Weights of a small GPT-style language model, trained from scratch on English Wikipedia.
Architecture: LayerNorm before each block, rotary positions, biases, untied embeddings, attention and MLP in parallel.
Each number is 128 + 32 x the weight over its row's rms, rounded and kept within 0 to 255. Layers, rows and columns count from 0. The size above them is the row's rms in percent of the matrix's.

# layer 5 MLP down (transposed), 256x64, rms 0.192, rows 100-152, columns 0-63
size [111 100  93 103 100  89 118  74  98  98  98 109 101  88 102  88  99  86 102  82 106 102 104 101 106  93  88 100  92 103  80  82  98 108  84  90  95 124 124 110  98  77  86  85 111  88  95 122  96  74  89  81  91]
[[140 141 173 125  91 154 125 125 136  99 128 168 185 105 133  87 119 112 106 128  43 200 114 163 113  72 127 123 108  68 138 131 173 146 117  65 145 123 158 135 119 157  74 110 122 125 100 147 163 127  61 120  89  91 139 161 109 201 102 159 138 118 142 118]
 [173 171  84 160 157  78 106 112 117 141 124 129 159 136 170  68 105 180 191 121 173 120 101 142 128 102 117 149 103  61  95 145 155 158 140  93 108 159 162 130  98 113 100 105 194 123  90 123  81 133 109 165 154 162  89  91 108 121 111 117 101 126 178  72]
 [169  78 121  74 121 131  40 148  91  82 110 125 119 107  65 118 157 140 116 167 117 114 150 133 102  89 123 136 114 173 122  97 183 134 162  83 119  95 151 141  92 115 134  72 108 120 125 183 165 156 108  82 124 177 172 151 126 109 163 131  69 170 125 116]
 [124  81 157 148 173 100  98 151 186 143 127  91 126 104 181 112 156 112 145 224 127  91  49 118 159 121 119 170 113 127 129 165 149 173 184  91 168 116  95 105 149 139 153 101 126 160 127 102 125 121  69  86 114  91  94 101 155 125  80 135 118 105 112 135]
 [ 72  75  95 117 136  95  82 131  94 148  91 183 103 137 145 164 120 164 107  99 122 164  46 150  89 162 140 102 138 153 119 110  46  92 136 105 166 120 136 120  81 121 133 122 118 110 149 166 127 124 150  75 139 146 174  93  95  84 107 174 116 179 151 128]
 [ 91 148 123 102 133 141 110 101  85  95 141  48 105 122 138 110 116 117 122 143  92  75 124 105 161 162 109 102 122 113 106 177 127 128 105 154 150 119 125 108  90  63 125 110 120 137 134 227 135  94  96  78  79  64 128 140 165 178 177 147 173 162 128 150]
 [100 126 179 149 116 145  80 122  87 179 108 106 128 128  97 117  92  83 137  71  98 149 163 180 149 125 148 139 196 112 126  85 127 179  91 125 101  94 146 149 176 208 106 101 129 146 159 104  97 157 149 104 118 169 148 105  84 156  91 104 108 162  74 121]
 [ 78 101 130  76 154 133 148 127 114 126 162 137 151 122 146 179  86 129 147  93 120 124 162  98 104 103 171 119 123  95 166 121 186 118 141 209 183 140  88  83  97 151 128  97 118 168 144  86  60 132 119 117 126 135 152  96 210  82 181 142 154 139 117 126]
 [ 85 171 147 155  93 114 111  57  68 113 104 153  98 124 154  82  87 168 107 102 108 130 125  79 124 123 101 123 138 135 139 135 120 105 214 132 135 142 119 167 115 107  97 155 121 117  91 137 164 110  89 185  95  96  95 184 133 155  92 154  99  50 154 124]
 [113 131 168 162 160 102 148 145  87 124 145 151 127 152 106  84 152 141 174 165 112 130 168 123 175 150 122 186 160 153 147 144 154  69 130 150 172 122 139 180 119 187 159 177  77 194 121  78 128 144 150 202 134 184 104 114 113 158 124  89  96 148 126 111]
 [143  85 116 119  90 164 134 128 129 135 153 141 114 129 176 188 157 174 161 131 202  80 151 183 116 162  58 168 102  97  92  94 142 183 151 171 124 158 141 112 132 108 162 136  86 105  69 105 185 165 148 121  92  98 125 113 105 146 107 176 137 119 114 120]
 [108 127 133 163  75 113 112 122 126 163  93 139  64 167 100 167 167  56 140  78  65 132 131 181 111 105 103 148 120 135 132 122  84 105 151 161 148 105 103 113 108 142 116  95 138 136 139 163  56 170 167 141 103 127 132 160 189 111  77 106 165 144 107 186]
 [167 107 116 105 105 160 119  98  87 152 121 120 142  99  52 128 129 167 112 102 142  57  73 100 174 147  78 112  54 128 170 192 111 121  95 134 170 143  86 158 173 185 144 148  92 144 136 134  96  98 107 149 106 121 129 155 164 120 128 157 171  96 137 127]
 [103 139 103 132 118 108 157 117  84 197 105 113  96 180 136 105  78 202 164 100 143 123 149 185 131  62 115 106 104 123 109 123 169 114 141 167 143 151 136 122 207 103 113 153  92 168 159 166 119 145 158 143 143 131 103 127 129 112 131 116  84 119 131 221]
 [ 98 104  97 146 141 197  77 200 186  74 161 167  88 136  96 141 112 102 168 109 103  83 126 187 130 157 126  88 144 145  84 148 114 129 101 121 122 141 108 150 120 143 196 127 148 154 115 158  70 133 107 120 113 144 128 140 110 125 162 149 162 190  71 133]
 [ 96 106 140 141 168 193 168 122 126 123 146 129 189 139 135 124 106 148  99 134 121 120 149 138 163  72 152 141 173 134  65 181 186 150 154 137 174 127  93  67 136  91 172 148 147  91 189 104 128 150 112 112  99 141 127 105  64 141  92 123  79 122 100 180]
 [ 84 125 109  56 142 187 147  90  84 118 111 101 128  60 135 147 175 126 156  82 118 102 127 120 172 102 118 160 100 185 143 158 156 179  76  89 132  91 107 103 142 178 154  96 102 199 133 117 131  90 180 107 171 131 149 120  95 122 109 123 152 113 118 129]
 [151  78 132 125 101 127 134 135 116 132 164 143 159 155 108 145  49  96 146 154  64 117 152 133 140 180  81 120 121 152  87 118  79  96  91 137 129 182 115 134 142 125  86 191 147  92 111 102 139 100 178 109  85 144 179  82 105  91  66 147  72 114 105 127]
 [138 129 159 124 119 107 144 149 131 169 179  75 139  90 101  55 149  98 164 132 145 130 169 145 121 128 139 121 152 150 142 104 131 151 157  91 127 134 220 184 142 127 135 133 100 143 107 117 157  74 170 112 131 142  64 138  93 182 135 108  57 154 190  96]
 [ 90  89  88 107 120 117 180  63 121  59 127 162 176 170 103 201 122 155 154  93 110  86 143 176 130 131 118  75  70  66 146  96 133 134 115 131 142 148 106 129  99 110  79 126  86 165 110 158 187 135 159 134  80 151 149 155 137 131 120 120 135 146 115 117]
 [145 134 113 162 150 122 133 191 200 127  97 106  98 125 152  87 126 112 165 106 121  79 188 110 107 101 155 175  79 172 166 135 156 115 139 106 153 179 170 131 151  84  78 105 156 142 177 124  90 138 124 173 115 183 112  96 114 123 114  78 134  82 130 178]
 [113 164 170 165 201 106 134 169 159 186 122 114 146 155 141 127  72 158 221 113 158 151 146 147 153 102 128 121 130 153 145 143 144 152 134 132 145 153 135 185 120 151 157 134  88 168 186 103  89  66  96 136 131 155  83  76 132 161 130 158 144 149 164 144]
 [ 84 128 149 160 179  91 147 173 145 149 143  84 111 131 100 108 113 140  78 168 116 177  88 167 175 138 167 149 145 169 160 182 173 153 189 157 126 132 151 105 141 131 178  80 171 160 147 169 127 129 121 104 164 133  69 130  94 112  84 120  69 152 133 128]
 [147 118  78 176  86 170 139 121 154  92  99 126 137 143  61 110  91 119 106 157 157 104  70  94 118 183 128  33 126 149 156 141  61 134 138 122 147 101 201 119 108 159 149 137 110 150 118 136 123 121 122 154 103 100 111 202 132 180 128 148 135 145  95 142]
 [184 117 151 194 165 133 206 133  65  71  52 115 131 105 174 181  88 100 109  92 175 134  96 163 159 126 101 145  99 141 107  94 139  46 105 124 109  92 119 144 137 145  91 140 114 148 123 180 109 128 148 127 146 131 124 132 161 108 114 124 102 126 135 117]
 [116 100 160 103 109  56 120  86 148 128 158 130  81  89 187 165  54 113 129 138  95 140 148 120 134 157 184 125 143 158 115 124 171 123 123  47 103 116 116 142 116 145 104 102 199 156  77  94  97 127 161 144 144 114 128 117 178 121 101 128  68 114 124  84]
 [130  73 129 152 153  93 200 155 136  94  99 112  71 109 111  94 125 122  96  76 126 153  52 147 170 159 136 105 186  85 176 122 136 162 130 110 145 118 127 179 169  94  95  97 157 137 117 142 150 167 186 123 138  83  93  98 103 126 161 115 156 105  84 140]
 [117 161 115 120 102 144  85 126 126  95 121  77 125 166 169 116 157  73 146 115 163 175  92 104 104 155 126 133 123 139 100 175  80 107 186 133 140  90 169 125 154 107 124 142 135 125 127  69  76 186 125  94 131 127  79 158  98 161 173 183 167 184 117 186]
 [ 62  86 129 118 104 103 135 130 136 183 145 118 126 158 162 110 129 120 134 139 179 121 132 149 117 113 112  91 128 138 119 123  71 124 144 114 133  85  81 143 114  59 103 159  74 127 125 166 120 105 182 144 165 105 108  57  51  76  84 146 163 120 102  67]
 [170 132 136 116 119 144 176 107 104 167 111 120 120  71 121 151 128 140  77 140 126  76 138 146 176 133 148 123 142 127 158 163 108 162 134 140 162 235 104 110  69 144 167 155 139 156 115 220 110 147 112 145 136  70 195 134 105 119 142 120 130 116 173 114]
 [ 99 113 124 167 123  71 118 132 133 142 142 220 140 162 101 113 103 124 116  92 118 158 158 142 138  94 138 188 135 180 146  61  98 137 160 137 171  80 111  78  86 125 188 128 169 159 124 168 127 135 134 140  97  92 128 120 204 145 131 181 101 146 134 104]
 [124 150 118 127 160 135  91  91 117 125 140 147 112 128 160 114 159  98 157 101  80 150 140 160 121 158  87 201  72 131 142  93 141 168 150 101 128  91 154 177 199 150 139 168 116 159 109 150 146 145 131 139  91 153 144  98  90 199  57 135 113  80  97 185]
 [ 78 134 160  95 152 114 114 113 150 144  99 122 180 137  98 164 104 192 177 121 172 178 116 196 124 158 182 164 146 127 128 128 165 119 120 134 143 119 128 112 193 132 196 157 154 115 171 103  85 104 149  99 185 177 116  82 148 129  91  94 163 152 128 125]
 [177 161 115  73 122 135 140  87 172 143 129 110 158 120  46  87 158 131 151 151 145 157 142 169 146 156 133 147 104 156 108 100 145 169 110 157 100  54 100  76 110 100  87 111 111 133 104 151 184 110 148  87 149 168 115 142  85 165  96 154 167 182 161 146]
 [118  86 116 146 161 129 160 168  92  73 125 128  93 177  54 163  99 104 111 124 129  82 153  93 150 118  74  65 129 167 133 140 153  98  88 169  98 122  87  78 204 131  88 164  83 156 174 151 118 119 146 108 169 123 155 113 121 106 112 129 110 130  90 128]
 [133 146  77 111 139 120 180 126  89 138 138 145  90 125 156 165 159 188 133 217 170 147  91 129 150 213 149 145 144 100 168 131 132 139 137 143  90 135 133 141  96 180 126  91 110 115 128 119 177 154 140 202 116 127 105 126 162  82 139 117  91 149 150  65]
 [149 140  86  84  71 101  80 139 159 163  79 103 143 128 155 144 147  51  96 184 103 153 102 139 153 123 117 117 103 115 103 119 181 111 144  85 160 125 116 121 157 109 120  62 114 174 149 136 136  92 151 143 121 118 103 111  92 104 124  43 153 115 189  86]
 [ 81 104 104 102 131 114 202 151 145  95 136 100 127 131 134 146 167 114  70  76 134 133 101 152 102 111 113  65 102 196  94 115  97 185  96 135 143 165  94 157 144 164  95  88 185 131 119  76  80 116 171 115 102 124 169 180 158  89 125 152 136 135 121 117]
 [145 161 136 100 129 113 169  82 135 182 132 147 149 157  85 149 164 128  91 108 143 117 198 142 119 160 115  92  71 106 138  98 125  87 146 155 111 152 126 181 118 143 116 100 125 137  89 114  92 164 123  30 151 130 154 134 130 136 198 169  99 110 203 133]
 [112 158 117 104 139 129 118 142 135 104 142 117  96 106 144  95 114  59 122 221 154 155 122  77 110 162 141 142 142  91 181 143 113 141 116 189 113 107 146 172 121 103 127 103 160  52 144 144  97 156  76 156 131 145  99 200 120 102 167 185 157 128 101  97]
 [113 131 112 120 108 149 164 170  97  78 161 157 171 182  90 172 145  91 147 145  90 149 141  29  98 137 117 178 138 122 108  78  88 104 145 116 161 161  84  85 132 135 123 166 110 109  92 121 141 160 134 206 147 138 150 146 124 137 107 108  73 143  87 119]
 [134 134 139 113 150 121 103  91 142  64  85 186 130 114  78 133  79 133 118 157 137  83 147 177 130 137 106 104 157 113 163 127 182 121 169 126 100  96  32  79 151 140 129  99 132  55 159 161 148 114 144 108 142 113  84 174  97 131  93 137  86  85 121 136]
 [100 185 111 140 155  97 110 106 115 163 192 173 111  76 101 105 158 134  92  83  87 135 162 113 167 147 148 180 138 203 155 132 140  61 125 190 178  88 159 113 100 172 137 126 127 111 166 126 116 143 157 138 125 133 150  97 162 129 191 162 127 110 117 144]
 [ 86 118  91 117  99 123 108  94 169 103 120 131 167 136 152 199 199  84 121 114 127 143 158  88  82 100  81 157  99 129 141 181 110 139 168  91  67 155 134 117 131  88 108 147 138 117 108 123  55 121 116 127 102 101 147 158  81 179 173  73 168 142 122 127]
 [129 137 144 117 150 127 158 158 114 153 137 132 117 132 118 115 160 152  94 148 114 186  92 139 105 107 204 178  80 100 188  98 131 146 141  92 143 103 154 137 137 118 158 165  92 171 119  87 188 154 100 112 187 113 179 128 102  77 125 127  70  63 140  74]
 [172 150 131 133 153 175  74 142  76 174 109  93 103 118 189  55 170 132 112 113  67 144 144 152 101 106 179 133 135 120  32 114  86 149 130  88 130 143 138 164 129 115 113 176 108 129 156 129 147 110 130 112 114 151 145  87  93 110  78 110  96 117 161  94]
 [125 158 135 182 122  76 161 130 141  97 127  81 124 135  93 142 148 176  75 105  83 118 148 191  86 102 164 124 172 146 130 127 120 119  92 153  73  80 133 157 138 113 148  81 162 102  67 123 214 112 113 152 141 166 119 116  92 132 154 147 119 146  64 105]
 [137 116 101 113 146 174 114 106 169 131 108  50 174 112 162  97 146 117 123 134 171 183 100 155 115 112 158 116  99 156  83 106 130  97 143 186 197 104 153  85  80 170 215 149 126  90 155 119 131  89 120 165  84 156 100 136 153 100 106 115 120 134 111 147]
 [138 170 150 119 142 135 131  93 191 160 150 142 146 140 146  66 194 143  55 110  97 173 129 116 123 165 169 140  97 127  54 205 149  93 161 161 182 165 151 117 107 113 127 160 105 134 101  91 107 174 135  70 144 100 135 123 145 145 145 115 130 107 111 117]
 [159 119 189 164 152  95  37 115 177 123 161 166 128 127 109 140 118 121 127 108 126 105 192  91 173 156 115  98 146 189 121 214 121 142 131 114 146  68 155  99 142 145 125 122 115 126 179 120 124  82 182 133 120 172 157 140  93 130 166 100 111 127 157 114]
 [ 81  82 132 124  81 115 122  89  74 107 110  97 159 143 176 141 171 132 105 165 118 159 107 157 160 118 103 145 138 135 115 124  72 126  69 113  81 100 132 137  91 104 128 161 134 160  66 128 125 161 171 149 118 102  98 179 140 171  25 106 107 135 100 152]
 [156 134 179 112 107 129 100 140 111 175  95 113 180 129 160 102 119  89 127 144 100 134 118 186 175 186 161  65 155 163  66 131 107 126  80 139 117  57 103 131 122 148 109  76 100 125 139 152 150 128 105 119 158  56 118 146 101  96 182 139 166 153 130 168]
 [141 118 135 100 165 152 123 121 123 141 118 163  90 148 163  78 154 173 142 115 136  85  99 128 114  45 124 189  85 159 115 126 142 122  73 135 156 150 168 150  82  99 186 202 170 122 129 150 147  90 131 119 163 162 115 130  89 103 171  69  88 131 146 101]]
# layer 5 MLP up, 256x64, rms 0.223, rows 101-152, columns 0-63
size [101 101  96 100  90 115  69  98 104  95 101  87  85 116 108 110 103 103  82 111 105 114  89  98 105  90  86  93 101  84  84 102 100  98  90  92 103  97  95 102  79 115  85 126 100  87 101 107  74  88  80 103]
[[163 106 158 142 176 116 127 119 145 121 126  51  99 155  96  91 115  44  83 145 148 144 147 175  97  94 127  77 190 124 113 117 134 101 139 117  92 122 106 122 160 101 148 107 196 104 118 158 124 135 158  46 132  81  87 123 112 168  96 142 101 115 112 157]
 [ 99 142 173 163 150  96 171 102 155 144 135 112  97 148 144 109  99 108 123 129 127 136 111 129 179 153 127  71 177  98  98 147 118  81 129 214 101 147 126 116 139 144 127 104 217  98 110  72 121 103 178 175 152  96  95  81 128 127  88 140 168  73 139 148]
 [ 67 136 109  71 146 121 172 130 135 122  82 121 121 125 107 177 162 116 132 138 139  94 133 161  80 129 155  69 130 130 162 182 107 144 178 150 209  97 132 111  77 143  77 191 107 111 129  93 171 137  60 139  85 111 133 139 137 106 158 113 138 159 137  90]
 [104 136 137  97 113  96 160 179 145 143  99 137 118 104 181 136  77 103  84 158 176  96 128 181 147 117 158 111 105 179 151 154  74 177 126 183 105 120  86 127 161 160 130  98 207  98 151 125  82  63 146 143 106 125 144 114 137 159 175  88 106 130  99 110]
 [134  82 155 185  67 115 123 192 133 106 157 117 206 128 112 107 166  76 102  96 151 137 121 124 115 106 145 148 144 136 153  65 179 193 100 140  91 116 105 129 126 168 161 113 140  74 163 119 166 117 142 196  84 131 141 130 122 131 108  84 102  89 143 114]
 [140 189 132 164 124  98 138 112  91 116 200 148  70 144  83 118  80 174 167 128  62  84 166  97 160 150 119 134 155 105 153 134 128  84 124 143 128 150 133 100 175 191 143 142  90 121 108 172 141 136 189 143 128 137 121  88 172 166 110 145  82 151 166 112]
 [151 101 122 179 107  96  91  95 162  98  90  98 126  90 118  80 134 158 106 111 152 116  77 156 123  80 105 137 129 126 103  86 124 145 142 105  68  77 153 185 200 125 195 149 117  57 122 124 168 106 102  91 118 119 127 170  84 157 111 170 140 131 134 155]
 [133 103 100  95 164 222 144 158 155 133 122  78 108 160 131 154 160 103 159 129 126  53 159 149 121 133 127 123 123 104  77 113 137 130 155 137 150 135 118  87 109  99 157 144 111 135 163 110  94 131 151  58  66 166 151 153 145  96 169  87 146 207 128  88]
 [108 169 135  76 148 132 137 115 158 148  97 147  88  54 138 153 158 135  49 102 190 132 156 115 122 137 133 132  92 135 108 162 136 167 129 113 131 150 133 114 170  66  96 143 217 113 140 104 122 128  94 111  98  65 150 175 163 133 160 111 140 122 180 159]
 [119 119 175 126 136 147 111 158 151  97 158 169 104 113 150 179 139 159 147 167 110 113 123 153 102 132 109  39  75 113 120  80 131  78  88 166 174 100 137 134  66 149 192 137  95 129 135 155 151 137 113 180 156 135 131 142 131 134  63 131  54 109 133  89]
 [ 73 116  70 198 173 104 147 119  93 103 188 147 159 116 119  74  97 189 107  71 150  82 155 103 135  93 136 101  96 155 122 150 142  82 126 165 139 147 187 155 161 129 169 106 145 112 111 137  65 130 123 138 101 164 150 142 162 153 145 172 133 130 114 157]
 [128 132 131  89 113 131  38 151 105 135  99 143 113  75 172 159 144  91  79 121 201 188 147 145 123 138  94  67 129 143 158 149 168 144  77 103 141 104 100 154 107 154 134 122 120 149 101 175 138 105 146  92 112  96 103 168 125 201 154 175 124 141  96 129]
 [ 91  95 161 130 104 136 127 143 172 132 140 156 139 104 101 202 161 115 119 211 149 127 139 163 161 167  92 166 198 149 137 123 122 148 108 145 171  54 144  98  63 142 157 105 125 122 151 147 145 119 103 134 135  74 157 120  89  90  97 149 152 157  74 154]
 [150 181 142 181 168  89 153 119 120 191  78 124 159 132 140 132 107  95  96 148 133  90 127  83 153 157 103 163 154  74 105 149 106  93 146 167 185 105 146 136  64  56 122 105  97 124 120 132 185 137  95  92 102  95 166  88 152 177 109 126 144 108 143 129]
 [132 162 113 144  66 110  91 161 159 107 128 109  66  81  58 119 124 119 171 117 151 151 118 143 100  96 134  84  93 113 164 169 130 118 144 139 125 161 132 155 175 156 104 120 145 163 126 170 110 120 116 171 129 149 188 153 203 105 150 108 161 116 110  39]
 [170 119 149 165 130  81 133 117 162 188 152 142  98 188 101 125 131 149 120 159 137 195 124 124 128 158 175  75 145  80 146  82 106 129 170 179 128 130  85  88 130  94  94 125 121  39 156 130 136 128 130 169 135  98 113 105 104 140 122 115 163 138 183 189]
 [ 77 172 133 139 119 134 125 122 127 146 115 151 139 131 205 117 180 161  80 107 150 146 109 137  96 100 127 126  94 106 133 121 149 112 134  79  73 110 152 125  73 135 167  36  96 179 118 133  82 190  81 120 152  74 102 165 162 169 137 139 151 151 125 150]
 [ 71 122  83 142 152 152 106 179 143 136  96 217 155 145 147 131 137  84 100 138 158 121  96  74 132 135 130 149 145 129  82 113 107  98  78 197 158  62 122  87 171 120 114  92 142 119 180 135 124 110 110 124  97 125 174 162 159 122 161 129 182 169 113 153]
 [136 147 178 158 155 173  69 160 166 143 180 117  47  75 157  92  63  79 125 132 149 107  91 127 137 111 130 142 154 118 117 124 134 133 142 138 118 159 128  95 213 122 183 165 107  93 169 138 128 129 136 169 180 145 115 132 120 114 182 163 110 126 127  99]
 [138 171 129 121 138 108  60  79  94 154  78 126 128  61 142 127 110  99  88 164 154 150 147 172 133 164 112  93 175 132 110  95 139 134  77 116 144 117 139  92 137  76  73  99 173 124 151 131 176 131 131  92 124 120  50  88  91 158 178 136 126 104 154 171]
 [167 101 140 118  65 140 112 116 148  92 153 126 169 105 110 198 174 120  52 150 124 116 142 159 104 150 143  92 103 121 117 133 172 188 173  82 129 117 130  99 168 123 141  91 108 113  90 171 168 201 148 158 153  68 120 101  89 105 115 109 111 125  86 137]
 [114 109 104 157 161 199 105 126 113 144 150 150 201  87 129 131 147 102  52 146  95 147 156  74 112 140  71 165  91 145 123 104 187 172 104 125 115  88 120 151  97 148 124 116  92 120 132 109 100 103 114 107 162  98 151 194 101  94 190 138 103 118  89 110]
 [ 89  94 136 140 146 132 144 103 178 179 153  81 101 139 101 136  92 189 182 113 112 152 144 151 126 154 143 113 125 101 132 150  67  98 168 149 222 176 129 100 103 112 100 140 117 107 120 101 133 169 123  99 110  95 184 180 151 109 159 174 191 115 136 123]
 [100 118 125 141 146 105 186 141  97 111 146  91 156 101  94 118  95 132 101 102 149 157  81 155 155  95 129 126 117  92 132 106 206 110 148 128 160  98 106  46  82 162 108  85 238 121 134 150 162 153  80 127 112  95 115 110 152 134 116 110 122 103 175 137]
 [109 134 128 167 114 177 154 146 127 127  95 121 171 159  59  76 185 128 107 156 145 154 123 118  80 115  75 100 174 110 138 130 106 155 104 196 133 107 130  92 171  74 174 135  94  78 155 126 147 149  98 108  98 110 131 140  48 134 156 102 171 124 140 169]
 [196 121 155  97 167 122  73 130 139  93 164 168 182 118 166 163 152 109 147 160 154 117 166  66 100 106 133 153 127 168  76 148 110  83 152 101 118 146 153 134  99 177 150 131  74 102 146 161 126 108  78 153 164 180 130 157 122 167 107  97  62 149 118 134]
 [ 95 148 142 132 147 106 148 135 132 128 142 181 134 105 180  80 131 172  95 103 112 164 159  99 112 113  79 150 184 122  98  93 187  69 139 167 121 131 116 180  73 136 160 139 108  63 111 151 108 135 184 167 122 167 147  61 144 106 105  86  80 126 132 143]
 [134 142 152  70  95  86 124 105 103 185 168 109 146  98 103  98 115 112 146 144 104 103 154 140 118 102 104  69 101 168  93 134 142 132  43 158 168 141 141 159 112 178 154 161 165 113  89 105 135 130 100 162 193 167  98 131 111  45 110 104 118  87 140 139]
 [ 89 190 147 127 152 146  88 159 149 120 112  99 116 155 201 113 137  83 132 172 123 110 166 134  86 116 128 137 151  99 116 132 206 120 121 108 128  92 110 151 176 112 184  91 120  77 142  89 167 170 176 131 112 174 118 128 123 120  60 100 172 184 133 136]
 [161 139 136  96 103 200 134 115 159 120  76  74 114 132 146 121 137 188 174 160 143  87 171 115  76 149 143  79 127 114 103 124 134 171 188 129 136 170  93 167 195 121 123 168  77  74 105  81 103 122 146 110 125 157 150 137  98 147 126  67 115 140 125 144]
 [157 149 184  96 143 135 132 157 171 173 103  85 150  78 132 108  74 117 138 138 130 157 170 118 125 148 109 102 181 119 155 170 118 121 191 178 151 110 121 111 103 127 111  68 100 102 173 116 117  92 143 127  52 120 116  80 110 152 182  71 125 173 117  94]
 [ 97 136 151 176 218  88 136 152  85 139 120 200 138 156 144 112 114  70 144 145  97 102 123  58 175 121 112 160 167  96 155 105  77  59 143 157 155  79  99 154  86 132 120 126  92 128 140 143 104 105 114 117  99 125 114 133 129 151 183 159 108 129 134 155]
 [101 119  94 169 140 186 156  76 142 120 116 155 184 169 166 142  85 146 110 143  88 148 180  88 123 142 174  65  86  81 144 133 136 115 101 153 146 167 145 187 105 121 117 176 144 124 100 164 124 110  66 135  97 115 138 169 152  85 118  98 132 132 159 187]
 [ 81 161 115 146 115 146 148 117 145 189 135 122 136 100 164  63 159 165  96 153 128 129 140 104 139 137 129 156 102 123  85 150 126 149 132 152 163 100 143 143  71 143 123  53 151 123  61 103 145  79 143  76  95 137 119  81 133 226 110 139 124 124 178 167]
 [140 125 153 150 124 139  88 113 119 126 105 106 133  88  83  40 167 109  99 135 109 116 150 124  87 103  33 119 185 179  90 143 141 190  78 117 138 104 162 122 153 127 143 196 141 124 142 129 112 120 137 107 138  97 181 126  86 188 176 116 127 127 146 137]
 [110 156  86 171 131 109 105 152 101 119 148 119 118 114 173 143 103 176 119 194 111 170 115  63  97 114 166  90 151 123 102 123  42 142 189 135 129 171 134 154 102 169 110 183 154 105  95 112 144 122 144 127 130 102 156  79 166 131 115 190  80 112 101 162]
 [ 59  94 113 103 148 127 142 124  91 127 162 132 134 136 187 125 160 168 113 140 133 138 139 131 118  97 174  56  99 159  99 123 154 150  79 136 117 135 113 140 158  95 110 169 191 101 101  75  62 145 127 123 118 130 129 179 118 168 176 148 103 147 171  44]
 [131 109  68 145 141 129 172  72 134 168 118 182 121  92  87 140 111 158 118 120 108 101 172  70 107 128 160  87 126 185 145 118 103 112 205 103 157 111 118  96  84 139  64  83 169 111  96 145  81 174 111  79 116 115 127 102 140 120 167 111 139 113 134 172]
 [103 183 139 199 134 145  57 136 124  74 103  86 130 159 156 172 108  77 128 176 213 127  65 139 161 141 117 128 156 143 186 148 135 119 109 140 109  97 147 164 123 117 149  68  85  88 168 113 145 135 124 150 106 117  79 148 115 118 111 133 146 123  95 145]
 [125 199 120 145 163 146  92 161 163 131 100  42  76 115 121  89  75  93  97 132 180  56 114 156  99 134 135 140 109  87 134 155 171 129 126  86 135 141 139  99 144 110 118  79 119 129 153 144 130 135  62  98  91 127 113 150 141 157 158 110 154 150 176 180]
 [159 143 110 137 102 151 120 138 117 169 153 113 127 121 127  95 200  88 177 103  80 148 153 111  86 104 111 117  99 139  55 119  94 111 114 136 135 179 157 151  70 153  88 109  82 138 126 107  36 150 112  88 113 105 165 173 151 131 190 101 152 134 156 103]
 [117 110 155 124  99 127 126 118 153  82 101  38 125  99 118 144 145 125 199 182 161 107  76 134  91 153  81  83 137  85 110  97  93 189 127 123 108 163  96 155 172  76 111 179 132 161  93  99 129 128 102 185 117 146 120 149  95 164  85 114 140 130 118 125]
 [155 130  83 131 125  95 102 149 138 108 156 159 116 114 127  83  64 165  89 113 100  81  88 128 135 128 183  73 148 127 163 154  98 117 131 149 171  68  95  58 160 140 125 115 130  90 125 192 148  92 107 105  95 115 137 132 149 146 160 184  60 110 174 121]
 [ 96  69 141 155 170 121 150 147 190 147 133 151 123 108 165 150 101 112 148 123 161 100 154 132 173 177 112 150 182 117 124 180 141 139 122 204  87 152 122  73 111 138  92  54 187 116 128 137 118 121 166 115  90 115 135 112 175  84 131 123 189  93 123 150]
 [ 84 119 128 170 131  94  92 128 176  95 120 206 144  89  92 180  83 125 162 100 148  69 122 111 194 156 112 170 154 132 172 146 123 114 136 151 149  99 119  85 153 106 133 101  99 142 121 117 120 166  86 144 109 149  84 129 118 188 133 131 179 143  77 184]
 [116  94  63 189 158 166  97 135 121 118 111 117 141 103 132 159 106  76 126 149 165 143 135 120 136 108 104 133 164 106 135  94 131 238 114  82 148 161 116  98 110  93 149 189 148 132 149 173  79 110 163 121 118 163 157 133  89 133 169  97  82 129  89  85]
 [140 155 130 143  87 150  99  95 131  90 155  87  88 140 156 166 144 147 115 148 137 114 140 163 121 133 138  95 125 120 174 134 174 132 108  58 139 105 138  93 102 177 203  93  58 166 125 120 150 170  69 105 143  97 145  91 202  97  80 154 169 131 136 118]
 [140  89 158 133 128 145 145 136 117 110 150 150 156 106 111 123  96 101 107 184 150  79 120 136 137  82 163 122 150 109 229 116 158 201 108 166  77 105  71 137 129 123 140 136 197 132 124 166 110  53 108 130  90 100 133 125 126 144 115 145 161  82 162 168]
 [ 79 117 116 174 148  91 216 133 107 109 143  85 160 199  88 153 172 131 116 149 111 130 145 120  71 113 112 137 131 114 119  67 112 151 108 161  81 183  92 129 184 145 152 149 133 133  89 128 139 149 110 179 108 122 120 109 130 158  57 108 106 119  85  96]
 [142 139 136 103 116 108 139 113 214  94 123 146  87  93 100  99 101 143 144 128 202 109 155 123  68 135 166  89 170 184 103 146 166 143 140 161 139 159 132 164 191 115 136 107 125  87 194 186 139 114 132 141  97 157 137 121 111  81 160 132 121 184 156 101]
 [122  76  92 159 100  95 155 126 165  81 131 133  95 111  96 105 120 169 114 114 146 129 169  97 104 156 144  71  92 111 163 149  89  81 163 152 128 193  69 114 128 148 144 191 121 108  99 140 134 118  40 122 100 148 114 147 110 165 101 129 188 142  98  86]
 [134 151  80 212 134 105 151 138 193 124 124  86  79  80 131 150 133  76  94 169  65 152 113 137 171 144 148  70 133 158 132 154  62 156 161 136 150 159 120 124 132 132  88  98 154 128 117 174 104 128 125 183  86 104 130 128 169 130  99 132 178 135 117 157]]